python train.py --num_hidden_layers=13 --hidden_size=128 --num_attention_heads=2 --num_key_value_heads=2 --head_dim=64 --intermediate_size=512 --vocab_size=6739 --hidden_act="gelu" --norm="layernorm" --norm_place="pre" --norm_eps=1e-06 --positions="rope" --rope_theta=10000.0 --rope_fraction=0.25 --qk_norm=false --attn_scale=0.125 --bias="qkv" --tie_word_embeddings=false --parallel_block=true --init="normal" --init_std_qkv=0.0396 --init_std_o=0.00776 --init_std_up=0.0396 --init_std_down=0.00388 --init_out_by_depth=true --optimizer="soap_variant" --learning_rate=0.00811 --lr_mult_up=0.647 --beta1=0.95 --beta2=0.95 --lr_head=0.00852 --max_grad_norm=2.0 --warmup_steps=200 --schedule="wsd" --decay_fraction=0.875 --decay_shape="sqrt" --final_lr_fraction=0.05 --batch_tokens=32768 --max_seq_len=256 --doc_mask=true --train_tokens=114700000 --max_steps=3501 --dataset="wikipedia_en"
Each number is 500 + 40 x the weight over its row's rms, rounded and kept within 0 to 999. Layers, rows and columns count from 0. Numbers have three digits each. The size before them is the row's rms in percent of the matrix's.

# layer 6 MLP up, 512x128, rms 0.144, rows 374-473, columns 0-63
098:488527486571544471408503477465518533529503548499465520461542530444486475497483454536541466474501505502562528437532504533527498486543550574550487534516518477488519554499515513431465510501505495
101:649429513476442409460515516518535492495509495440524520536463485491474535437512564522474515491449461526511491511544505451487447558576511551500491421510507549490505481511450506521516506483477531
100:515483488491569536517474507503438481488441404486452510462517480517471450478510454524596479443485513572477519523481439438485463487504549515455476459503539466440439460509482589505512505483512505
109:498447465453541488548457535573397488521470487551491497474470440561494493490521520494545492492446480473476455516482492531403511465514411544522537538482529442491531553436500527483514560583485526
103:512475521510467428484449427535405471475502556536439495525591461583533519430458453463572574515517476596502519509439480506497495519500547494496478526466529475491498489517504524458524528508515481
102:586449462519468502503419544450512504433502521364452519437499459553490547431563471518518513544570538538515480492445496482485482474517482468488562491440449521449494510470478544511477532495465463
091:500437449530503488430542527526477452532519450537487472572523555503537475484551500538492421527444612496471496552525423536503494489519420427461443503423533507510531564478535503523503503511478549
095:476546472544586436512471480453475471524457473492545473493562480471527448509430504517507510500449469471486490447504432524527521481562485491487491509510557550510534558544518502505545611503537486
088:484535471510503457562518576493448477456504535465458573400516483481469495536445582544456489542475389545439522493463505474482438530507529512492508518436527493476540495500522503470527463494507469
103:480511528496480543487510492511503491492482479517546615469465532505464447481541543506487514440500497571546506563512532566515408444446524467565551540538503428417490494490459469430458539406530498
096:494455560568547477423551497515485480450519520512502485477551418449447608466488501481492509447390483493539559503452496515482513465523563519551468515566511498478507467537522527498472474532494467
097:462504461538495507552421537567471467501535486476503499471508453503581496466520517452505511556540490514497507509460575454459543494524481469513491545400550499543575479502454550428494547471584499
096:579506509400481471503434482460555548553528495552511517445511437549451518432529569502507458461510437544430558501486597500580566500482570490481482484512484575471527479532512475501459515507455484
092:486588586468493542505527438522591556571484510492423522489485559535593517510534498578493451498510459478455511515562538428453474531486450516544505529504504398510534490482521485461468467477579529
101:460580599447466462491473488505480504510516504504529543536481510470511424543545540458478491475377495520508469492560501536519482497495571468514491491524538490456523498482493516461514468589582536
097:499503507485475514479494575501519488528540454562569522506561435529490491444493456529469466495547491590518565537446449517429498503466470433549429535573463460518528544481443496538516488468467477
103:558491504500470458440471456478488540496483461513454491524504490491517566445542493486487460551457514523533531551525410463523527523511481489634438506436523528516557530526471469537450448477539485
086:439518461501561493468542514478510549544496519472421560582529469449505498479501502491540504468539496542501460455550455469510533545521540442531423538531491455506510483463497554489498518529442514
088:482576578478513524545478543490526559527470511437471517451435466502485540486458530501493537521480618507526490432563528476542498497482481549480514530499551515565410427453544516485489496464485514
096:529521484499488533618524533497499472501531511487519464544524563446511458574487516477495552480519498536484507482449506465451485526490448471479509472525568465589537437549518506531442503508447460
105:491453463561497537589519532503469512561468555562555472497455485458533513562504516530480524539544578451469464501507506497499432522442542495505477484561522524410550470522494450493498545519498471
093:599482532464531447566529572515513516551452567481505480485511518421526479456567525526453525539486539469473499547518511533504557481531459461483437461482529461508524518427497440475528583532567488
106:483497488543426522548490560406496498466445500496433572493527505573512534482558431517555425444544505501457529512442524505554476449439510450486495443539514527546522481412451424521483534501456454
101:490421516486496517549561455480423463517527530508394481489551485523498507532527500571563560495566524516441452457479533484444517544592518502519452567483483544475499439506469535524454524534535507
097:488574535474463561519512467502509507463439557554446439519445480495541465521517462536500488515557502500462500551502540506436457474488416507519510432434580617556517504500544465409525499510480478
101:549561567489527534549541515464471548452443538509534454522595502501577454470530485453516527441553548500534473457494511483515543467630417515523492538473520513438537458550476487486445509496485460
102:489466556388448468498474477488513476485472478563502505525488533528464536434487480418451450468463584504577537568559472476498529471405554464403471516554581508487487432502480472526523488527453543
091:435526528541504513543496505447495491488479511529575500439572552512458535568554465464479562492469373523515435520510550445536514490506535467513512458479460540523495571547483507462532464515494495
099:488648497524505540417511540477506471470474449483497499459527515455438491464598518533488556473458512495474418460452462546521506473537432523525537450501492489540475469532529445464489494451448497
099:518516581508490526532498526397535491516485505527488513492459516467485476487491539487582544519539535569534551504632482434506441561521517498581542520531459453503514512497513481457407443428500574
103:511535546444521484518488457460508464421481503582461519486500501502522509424464500528494495561524454554432583447490535447493597526467418541460547457470523504491481505493496541554493525485541502
101:453498531507501507540555588427497535454471508550552425460478482504539490522497507496495534474568486556509489433472511570535520562475453532461439443537579482523479521457529501503539485532482515
086:493496442509463532508422545471525574578539481527460448449502528482532492515427517545476500430487484512461520474522499540557500461417544427482512495469502515507452437467488513575590495470479548
112:490515511449452513497397447503508486519473533515480504535541497467462459481472567462485491497468491484513514452461602479527405482552543468496469405470532520450516505536426472458453557525460479
107:460483441519514428565510448473505517466509481523485495495538492638427482503510478465468528500557499576486501544484413556475490468448483508532523481554487430566496504454540471459531465489496510
098:460490546488538484459501481481488431475559530515557478494521539444489524524517500544534535518520446464485465457440512446492465520486415514391516517475510443457524396481518485527401520397427515
096:440556503562557507490465502499537520422538506531476464569451552465513491490497514426532509463395494550545502488444518496490557516547448458485536466503597466526459494484443461476506449508566517
090:506487610510494505537473528484473502478462543416425506527502526509446550524531514430512564509487481469533505515453485503441562564498483529445442472458479508462523399493464458465553482476530492
097:495455546486471503474566464445523475528488511473526469503544462499458546522582567474442375471496470533512503480504472536443523563529509514483547449519516504438649455480501505507505504491536532
104:527421524544535458519464494498540536534490573509561419447452475494532462453481488547561445542534489548516433526510479513469532502445542421506485473471540515501523524508554441457468498494490558
093:517420521524472517464497490541513533474529421474432484540566487457489632521512495520471514523443455498523476503520502526474480461533418468526559569525525608470516538487463416458531506463460450
091:467518543499509485471592503453513498479438490525563392527512466493539483533535523486480440564458477485555484444442533517537460538512474466526518484553528511562454481527464456540502539522446464
107:529515484472464501526451538427458434491493481498519497511515555512552527533483549472513437473538489483467498488495445486484455508525479562526533496464491556601455389521464604471493503576499556
104:556481454461497489495570520456484479451567507446436554532457527481547450522486476512544535519540476490508502492477457484553527479489487515502436492461519548587537487488491484516524430425472575
105:400493505510541537505524529463466516486456422540489452517452512529516489451548433499527518483422545506488453468520553434513512442487492465516455496467503525514557480550517536477508413534566530
103:541558476465523505484481518480466512423440569510555487512467528501460526409495571482505422556430425552520509508488512504524557495497527606510528513513517509466455631517521474474493454516491486
099:478551544518514498523462548501505550494504434488478390456471491546494509523504485541595497470381477533474455468461497523510395474498588506544475554487520468481566467476464491495490511485488462
093:527491470549504543553521526509514460496479526479456530498469513489510471447537510494513475461503527440564541456456491521484515515606510442539528481533576548552551484518488473555564566441485483
100:565593549582445535481514520462528536471500489529450542478511472550584478421549548532515500468551426527463513511574487579498494497546501515507473510516551473483560537495582516565524485504524528
091:551535549437496533526493498503522486500493482506579514581474564543483430533480471486489568428487479534442407490489527459526521474522521552492463462507467430452467524486562523505530539551568556
112:455548450431526458511493447600549474458493529522439523442496497536513447486488493470522549492467493478507517476541507469483534506489510505500419398469534460487516481453523514439488516572533448
100:505497499443534493547465490522496465490434473545503485537546441421511491460513519494465487490470525619448476485527521516507472441454537547446511465499572525479457515484540478526508502522492514
097:505482510536458535432539525561529478526579492558502423470593508462508537571509603523487508535508438531456467586438552459501470443542530459499535470548504509509459603537474527502522519479521525
094:473527520571469498534427515442446570549507544486491537450506509498509473534491505522493529464495473416550509487518538447530534542498477534481497527544437567505459546496508435465577477502497523
107:490448526538577523518476507502447510442424513527487527524470469495520502485453538540538487479418478479447528504552556492494571563527587444537482435476475421491505536446447497474493516513455521
090:494429505434473446587498541439526525474524491523549481554486512518526502461497548510454513497562533412474523525482482550519447593443486422493497443490485494503518511487456489477564542499477517
096:561516485476427507509434450478502511450457440527470433599562486541550504513513508427532515489449574492530540459518486501561500469489453475559525481478491495503594461559539508460552530519503529
106:482480510464499511481556470539466597486449506579436592466451497532520491501599458494510508473569477517508478460504529515535439518471504485475452486526455470461552511530486436434502560439528509
105:540480555514448505496463450509487508494517529593462485539503469487511523453485547517522489463428494525452447527570475528519505543534488558476474518564469509496509424477568504511455506463497549
101:542433573473482522522564494466527563459516529456432477498457508480492466516497488572494510488450496514529506524522555486436530465538526528518511521494511438465507483508492452535490451564529499
094:515507525498493557532509485437439478529453511481440480548538548468512534506435507547458475448561504476453548521482499462497588560532518503573472455442488535566482527524600500480528501477526486
093:461497547492501500460444544489590520501541538516556512511475486476562447559500452498524566484496534582518446476454509528491481515520445544508419515542514492513495557429501475454435498401546481
106:506585469485525513456493512460517510555529527499455564503480471488500495435479526556498478450415571422510531496538514502478442572510538521521439518492475472460534497540491536492522551512482461
109:443542527490534528510516598468429444474564479412463504562519582479532513560474468535522570619505588522519471448520490474496500555496566483504445492462422480434476511478485460495537563548462482
102:541438490494453436478567550560570480525418543496543557486440407497512483525524515508548512510563507538420543503456528475575505480469586484461479489544534527539515454457501453486520446543445462
100:490492442487577515466546515513477493509441509457446455484513448450475505487478544499539464553502548482536522516501526510520493456523437467490505541521483568508500492567472424527564519493514475
102:495541495553513503522437487517494524532488488542471482562532528522523526500472516492524501464409504582485481388444495537453497445562503488464481516482534537478490520491513503485478519479561425
101:479469584511474560421486473545479455520517487490496493512500526561498490497512491519513525453470517422538458459486611530520426455508615487581462540484556537476523503549560507503462578443534493
103:439549483472515468528453496469508467480497450469480478523575446518467407468491550560476526496472564456551495420507539534467475526467499539495476547520516536468487545518501488533554477506454484
092:561467491412514519493471549475502516501434539520534480496560549461526462599462523489442512490475513455382493491469443548495495528463486494456461495492493467466512482473571467505441472529460465
096:578475559487555495471472505467498383458479501470469589400528492511445551479478535518442465520420453609457462472493515484577492593490514499451427516480535486454530506484508516533466469478427499
093:448528582493519429538428472471493477567441509513484566485496532536491451438491471501476585476437517523487509474632532539486524537478507452509528531517450535511527557402449546426461521471542474
110:457516490508462540510421514547511496491526432505492535497491457490555508523511475465508567514439484487408554491520563527507409514510558550503452469489458532492533473518522502484498585471530506
101:612414403477468488535517478514533485558441520529500498466491509485541540482517544485469529572517453405470525534494535496518545485510517504527538502533419523454503522467531455451397568506464520
131:493449560572469523517492492456487494465460475523475558506558448421493485522534555609512499449510599500537422490457500521451526500450460503495517439501480519491490491515463544598537494446547529
087:505503480434575473470501454478501537537488476463515467530544513435457548497435468502547528513538457506488441434472492608481502560492447438455499478411546487521487542488526461488519567421486477
092:471467498504544583491517515480485553378554497480460453600471522518486526478531491529601459418436594491504470511453453498470426494523471479520449483420530495496464515533536557501478497517482500
106:504551578575431484568546453427465506470487504441533489419544516422522453531481487458499518477531485466501522543511488504490498540450455510539472511480428512456569527583587549480440489558492469
101:506498467580503527514471566537460549512467459489536465446521539454514453483487459552538579478492589513478583484523529517484524542540423425512492593488466475574509554458463533473435404498520457
094:513510554506513433525434474440577551554481477476519523499450448558533471471542493543428547501411483466502465569466508487473502458520507507488571501508500476448482499544576448526494478486562510
100:531505564501429464597483526531462521437534573500552530531473552481588426495619458576475510446516494483499466492513491521502483494496502514486482541445467490409530523430455531520527464477527534
097:548418575518506519507529472521490464536466485536494570404509476495488539472489561482525548483470485477447502512475486554555565534590457458556459518481576593529545447512519448567525515495462507
125:472503515430461520479547462472537526498490508572490508508503462519532502479552531475602497541531523552536533519512490499520491525474442535457472469466497517568538549502520598477410471547542463
100:432479471453491490547509473504503540536500467468461546523565544514498527533543561515429544506404537499475530453548504473501483454519487453548503489517493542502530567499484392594547500464478514
111:498473479547470462498436442464440514485498499476458561454448476464474585465516522492488506481490485538598568505478528516543508504422525505536454564466521478459496432520546457499481483533463494
103:529532480529496530531527521535499516527472510549480555529501548529514474472437490454532426540397456499491418463535505524458463492499518572459470519520476581540482417461552456544464600470453591
097:559437472421506478496508549465537510451572497472526497514524448509539428499521553493480503496526514482557594526503503440479545513535510554495486510532516416535543473470471517477495511496436504
099:603467435496509550493520525501545499481485447498567574499519440527499450501488511500510496480600545485498476503454421562430438533534513512550482388512483485533510437482474458497521551459478508
094:553504522460485605537451542520504502505531465522448442367537597475584440429531522486499466426507422560515490522453453495485467481495474517523406516518520553459495485510514492502471547497526489
094:462599515456547483535495504527552437536568505490498485530426465430524526492493535489531587508423480541513449502590568531507499439482554540519520423552504543441524545523518456500446496519464565
108:472466477517515469517503475499466457442435538501488543529508508451515502501493613481456491483514533514534427529442472480481522525450464516508439478549412446453443510493499507454492474543475491
100:493432455589458512549515467459544507475480516515549489500461446530531534533515516516524580528538478454528484496524530454477483480535483501522434494441481460482478500473483419530501578535559469
098:513522433481461506579529485491494600438450435436481489576492546508514540477571495522514432542484517521494580544501515466459467431539552443477475532532490505471489477459524495474514467479502526
110:564483472470522473564525537491487529572457464535453476477491584439510514533497475516524489475515511477537526531503505451414545508539542505505506555432453488509487479434429572453514554502508490
102:440524491539508508527514564514526512489554454545541516484506506458571484551453494541495536454473488491483526507530583495554450489441523517504585553463520511541452462455533507479507531504508508
102:533497523435524470461534523482539518455500576504458513488491468477495544496638541488497484483524413565470537505467501535570462437516543450504520473503475508560493548435565476500487480493463493
091:472475506458548501483501512484494503494458520428549542466523406531529528533388479555483516454482497502529480591505501456567499503526451478523511504465482538533551484469494535462453579487586541
111:527510500511493509482536509417461550496512506559495509471565475511561509459509539595495470472495423496553422536558476479494515486436469420522538480427544515494581535517475519522534500554490520
116:536428482492443432512527429470534474447501489529468504515490490451477508577518512520509463531547491481538472528510440568506541521534496537504417522484542506533490515555521501530516542496427489
092:504536523544526518592476468584488488458452505498569495505486475518572456499506465518528482567443513502506544551465487495448544525483447465480506532562453517459451511519431529519547567504470606